config.toml
n_layer = 16
d_model = 96
n_head = 3
n_kv_head = 3
head_dim = 32
d_mlp = 256
vocab_size = 16384
activation = "swiglu"
norm = "rmsnorm"
norm_place = "out"
norm_eps = 1e-06
positions = "rope"
rope_base = 1020.0
rope_fraction = 0.5
qk_norm = true
attn_scale = 0.177
bias = "none"
tie_embeddings = false
parallel_block = false
extras = ["some layers without positions", "local attention windows", "shifted keys", "attention sinks", "value residuals", "learned residual scales", "capped logits"]
init = "normal"
init_std_qkv = 0.0618
init_std_o = 0.0109
init_std_up = 0.0618
init_std_down = 0.00669
optimizer = "adamw"
lr = 0.00305
beta1 = 0.9
beta2 = 0.99
weight_decay = 0.0
lr_head = 0.00681
warmup_steps = 402
schedule = "cos"
final_lr_fraction = 0.1
batch_tokens = 16384
seq_len = 1024
doc_mask = true
train_tokens = 140000000
steps = 8545
dataset = "wikipedia_en"
Each number is 128 + 24 x the weight over its row's rms, rounded and kept within 0 to 255. Layers, rows and columns count from 0. Numbers have three digits each. The size before them is the row's rms in percent of the matrix's.

# up: layer 2 MLP up, 256x96, rms 0.193, rows 239-255, columns 0-95
# down: layer 2 MLP down (transposed), 256x96, rms 0.171, rows 239-255, columns 0-95
# gate: layer 2 MLP gate, 256x96, rms 0.186, rows 240-255, columns 0-95
up239 100:140129160173123137117087135122158105114189166130148101161140139143129137110144144130130156135164117105119120128132120128114120134123186127142150121118104135128114140169120124151145158147125162074163132107123148114102194069116125127093141154091103092102118141156105112089132152121150088115
down239 098:131172105115102103112133133167094130114163128130123145112087155119098128126106135148152134144126173166129141161090128122140120130150141121091149111130163147123139113122165161133110119090134112121094148148185127145160112155124156113152111135136151166150122134062148085187148102124145170133
gate240 095:123105106130163147170109186107142150158106083152130126133154109138126180138143115141128130154132138120155124117115124145134084143160127150131122131082126121113151097150112128134126192101141155180120155144091113158140106128120096136130152119134143156113140062093128151136146085123180126125
up240 088:140122144122159164128130140122126142093148092144145116118110127152095109106170122130131134126167155103162155103073129098100103125099084111170100150119115096112140120115169091114121132133128136100164121123151125116084134133097074134087155153157147120124165135104152166096118132152158086117
down240 088:067126108093127136103146070143074129120148160128133145140116102129123130105145160153125146137137143153149070125099165080070149143129128133116143090104144124155119138144119084154070119124134113135116120160128153141145149143147070133145118164115083132146125146103144139146130114120120138120
gate241 102:079142106083128127133151100153201137098136154121158167116167118116149121142175163140118139131088135143102137156135126143155174133147166063115117140112141093108141108140125147120125136131127107157109152118165135114113140126126083128162135140150075143153122152126119125102103109133166139121
up241 095:139126140130128112169118100119098139144153109114143153129114117144114106118116123141192157116132107165136109107124112115144145178110092154076100124125109174129124152103134139130089098136119084144126078138090085121107139132154162142104135129146132104113139159123166068183130121091127133149
down241 100:108103117133149129117131093087103177138118101079101167086103136159093130121115126132172124148154139147160115113112083136138117162125143111135135091129144141071110170140120120111094090108148117099127122155129147115082132146122178145115126100126161124105116124127164152104145137116078136156
gate242 096:095129092121164136118136103136175131171115154120131143148085117115139157111089120153147087129100126142116108155101106160130147145164146134157132071124115084109124098074109105116121126155135140144093123100170123122085145149159152125131090129124105132086144143147129166123123117124135173090
up242 095:122134154141111090124092107133148152101135092119120099136144139101172099172163141112132158129156120128183164119135116117105133088122108159107098191143135121147125172133118125144096147125142151119178097150119147133148123122099145148060154127120131135154110118140137101123131170152090098137
down242 097:148120156135087112130118150069093135112123090118146124110166114119132131174130120121119147101132110091168130130148159105159121078098096125071112189155122166137141153156123145102143164131144154129075098143121165110118094132109135167093137132108135114139107139130130121118121150149097123148
gate243 096:145119193127129121132123127114117131112114130114096138157145114143148098101164085138086157079091133117132092127129117112155158100140108132147116131108108119182091117110137130159114155140103116113115120080106122107119171131155142113144089141106156106122129121094133150160072124147094074108
up243 091:104138123146116098110123121089128109166129147152107108111104169098091154146124148130107118168137121174090150099129129162140089136136188149141128111178137132095137141155074154133126151094134154136108111165080116138154096160119117089134098112130119139126122138142135129106169117141182137126
down243 100:120105134148131122164124119169126144121179112084111157080163108120106131102133127123135126116143119080134118137161087136117168102095090106144120154091102172134162134092128141117128129138136127102084112148101087112107111102124130106102138084102135136088107106142149150128082113155081140114
gate244 091:115094101096143112145103149107088129092126162096138142131098105069099127168113125126131128122085116127152135127100120126099106122108092125098148133144132117127145132128122151081146134144092111156143111181106111063124169123124089155106120106104105085162164131113150116115135153091117130101
up244 091:129095123147095132128138150158152145142102114131139107143133152140122149090112120116085136141111133116159135092147084171166108145113163178130140136170136135112122140147090104141109106151123124112124138140065154147094092140143168133067131133128088158109105137135125163145163120177148157114
down244 097:170090168138114147103144134120145168175129134140135139148100143122078138109153117128174105118091113124103132104146116120112131111145138128179094094137147117101114129090111111132137133130120148158154125105079120066125119096150162100106113101134138161120150082097173109150121110136113120167
gate245 103:116096173105118119134090167115143149124166123144130148135163105133151137151158128113142135098115110134134097090138115116125093174121061127133097147167124115157142118145125093153139132116149108116097128123130132144155123095118150102152082093169099125132127135156113070105103135149143152069
up245 104:141093148107110148119104152100114150150122114110090151153138154111137116152149121120120124120138100136088135130169128150103150111165100134138171098116134136169125124171144132139125144167148151137124125083083118123098133087186150153129107199151125080132128111102103110155098115108101152119
down245 107:138127153156125111161134101172088106131177136102137136145088126140093123136154135148133099132175137088095141124120178120104108093121121150109128124153096130116166115114132119102108128150120159175147157150088148135107171140088130131073115099102161189116136140132121150132152144117118115126
gate246 096:142086127096140085089127134147140141103155118102134200112110111136156118111105148136140141120133138105121121155147129150166165134121093183091137146174119160129164127118137121147115124122128082167121120166146179122094112129115110107125153159129148113109150175107085131134143137091157133139
up246 094:096148191144159157139111152110139104137104149128138154152130108134144104109128122144126151117188084136164135167132122173117129128110153117165128118129139134095109152154166172098118135131177114074166109156134120155143135121129147126117179143174122128146123156156130097121081136138146125130
down246 101:169152098090182081108160142102108099153111107163124151169116134121180094114138118128143114139108133129147101140145124142110131125105099160159078111136134147106136087121135148109142101126094106119124139128105110093105172110125155139142115150089136076121143124137165163110139119154154088123
gate247 077:118147106139118141158140147097142133129119104137109112149128146148164200141136109156082087165165149139138151131138144122110082142200180130168103092099146113125093122135134139105119141120149124132109150148173136169163117149107113147135157137107140156120148143139128118146175118154116138117
up247 075:135128118136133133158145120116155108108159090140145139152117151144120148143147109161118098132144161109143188177104179117085174124174143125152109093138129100131094129131180135153099151138096139111169139110160132167126174133077130127136168163104112128112149123121133113137115116123100156130
down247 077:099124092108129097105113041123103109119152141098152188115148133116118101110130130164144133135120119133147128121123146077089143132106115102118125105094125102164113140124121127127094109143097099132122142168135110114160134121163086151173080149121130115125110133116175126140131108104176123148
gate248 102:117109144102094111094123131129137142137152152114076105123143132119115122101127146130110122140097116112128116088148127086147093129140088145141113096152081129142103103128094095113135090083160115103104141127105081141141082084145163127103101143102142127132109159137122160083059137129123113111
up248 098:176150076120147098142123055148154098114130164111158131159089117137098186158100118109110113089108127142135150136093125114104145131150100121168133120171158106147107156076109128152119163143117109156129123122134099113114145142116095141146132117098137128125141119133111162147136099106103155122
down248 101:138136148132104121118127116158147111114133083113145158129168109148123119105111124145158118153121122139156118137102118125106183131143123128080154165095140115142175130133125109148140134138087123152141125156123146176096143109130141131155102132110083117115184101120114100206132133094191140155
gate249 104:136120126123136113114098144138118121101123127132122152110133149118116149145145169145126129118105133121120117136141150100152101124067141114081098067108125103074148081139128128105097078143190098120112140098192140166100121129141140118151138105155124107104086106142120146120155135117166135098
up249 108:088110131109109116119106129083155109153075119102171125126149127130103154134159087159156117105088098100156134151124156151168122120128144119163118163136193135157120106106132123152122134126157110145105139134112131081143138128151128171105142145124115159142142124126120131150120089138178144189
down249 109:105096099125092139176153182137095143144084123108121135095127161134101096137126128145136120125107155137130101104123119145099152170141133128153132140109148140164141146108134124133163180149141126132089153088097118107110128107133165160126106122153135133153136135153085139097065135165085135157
gate250 102:145135095121117097103157125141151139124104122100142135100121136106118090144141176144164119170094132108125129104157144148144174136134159112102119173095150077131111090149111134113155115101108082179097142141144128093109098116169117155138092113112145119123118130143175158099160103132119097124
up250 095:143134103156138077113143167124139136160138178095169121143095148099107131141123130128133086123135087137137155119167157146145130112150164138134124130124108103137147088126156125106102142117095104146099146129130149122126116114155084149142140051108131111154140146140172152132134055106117125143
down250 101:149159115138087114083151107138133085136121117155140128152092127093108164125165128137134175182080132153147129124136132125101140146145152162140098132152146109121092118139165125137142166144114094165125105159143105132133138088177090122134104139106134119143146112143126148173141071099105126149
gate251 095:104128146137170113097121141117125145120085109173144121121145129104147159097130142143093127150132185122119150155121163102131128150167112105153107144148160084110143111152163184174132145114122100131166134108160108156136095122114145134109070154124102132108141139073159145154136106119147116136
up251 089:130103108133154104123142085131126136143127131097194117167091151148114129137130124115093165179113097122119133092128103107121131087132135135112157105122077170136131167137125095159134139134139072130144150129118144066102128150085126131119151113127169149160088120138126135108115121161161131142
down251 090:146148135126115141137150139133174121150169093114142129163139128126115122135163104122122134127104103099123129112134136155162090083137150094125092118147145119153166110135114091119157159123171149151114119137110160110105120113139104107105180094094108199131176104150075154128102121148131134105
gate252 096:170100152164123108143159094145123127117144143119128133135096121147124139085159135139108170132120116104100071158169136151169140149160124162111167135156094122142121125135081119136124107116110118143119138124105152096088122128080131138103157137104184116132162154095109163157096100135133150152
up252 097:110107155148122125106121128151095115115107124121139120150153098129141127076148125104076148153175116151137120131165109165146178101096087160130145120102069124145109111145136147139138096127122115137104114125107112146094149152084129166086172139121142139138107106078079156139121107145113124132
down252 097:085144096129125170158107119112151118119161128118170123085111145159099112154129142155156102108118135112119154111115145100078107171151117088112118108138172115122110163113128110097158121111158137125127131134168128120183131150205135115160089122149100139133139144157156114124113120105126098125
gate253 123:137116123125114110117161085103127124115119128159108147172123088126129112102099111149132157159131124078129076114134074148110121151094145102084145144148129122101122060157140164121151124111135139098118110146132135190104120085096119148155120146114111130110107128131123143099112158081099128110
up253 123:074124139117127183123129157189143120116114122114135134136202118139131129134127173135127125102136123165135134132151131088150173077137118138094142104080083142147142137145135102128082122131092130121124138112158129118136156139132125113119138110139107105148109153118166111148131103179160100164
down253 129:096140162165139151115085125159127124096112147135122128126131116128130059114071138130165116138146140137134107129122114094135152147100136086121117130070125148105160085125117169127098140139120118116150110138119101164107116099160110106146093171118102159180115120120155088121122178116126134120
gate254 102:103117120082120099123132134123165165155158130103144144175150101100145131130173142148135111115121163105111146133118116111118123157114113158141113130161185138126161104164099112195165103053132102108144139125092129144143119101128119108141105111125112139140155145140146153142122104144163110094
up254 106:105130134148132154095096103130111121098132141155117137103072139141147125121066146118116139103112118122118103147156126137141093140117143085122140106096126152113076168100128139088089121199120150125090094109134124092098176099143110138149143110157142084128107130132111112141158153115105135132
down254 104:159066144097093147149102171113116175124137162114122142146164130132156146139129111138120141108167163108115140154112143143123126151111126138107122138095157115122141110119151111140162096137156134097115106110103096121140092072087124113154164150116095166113126126098143111111133130102082153078
gate255 103:141151172123118076107107105155104088107132176158170137134144106136139096106137131144126116163143119108158105122131146123122121103088121121089127137088117137090113095132132145119118123121168101129103110147155170126103127071153144195164146123126139127097124132099106136122140079102139144096
up255 113:133129145152147154143152094091134122119160132122086114111075185121132152165165108110102100090140120118090148109090123126122083143154100080156128095111150149149118177128128103139109087120137091126146152110116118147149145177149107132122122108141145166102156128109109110132167126126126124154
down255 110:149133149145081170110172169134130141144127129102166108132136084136148167126166130114133152129141114111175121102120103175118133119124144105087126128109120116125159146168089139104099101116085182071166149124134132145136104125147131113116109101134107150108114121135137103117109130141169135075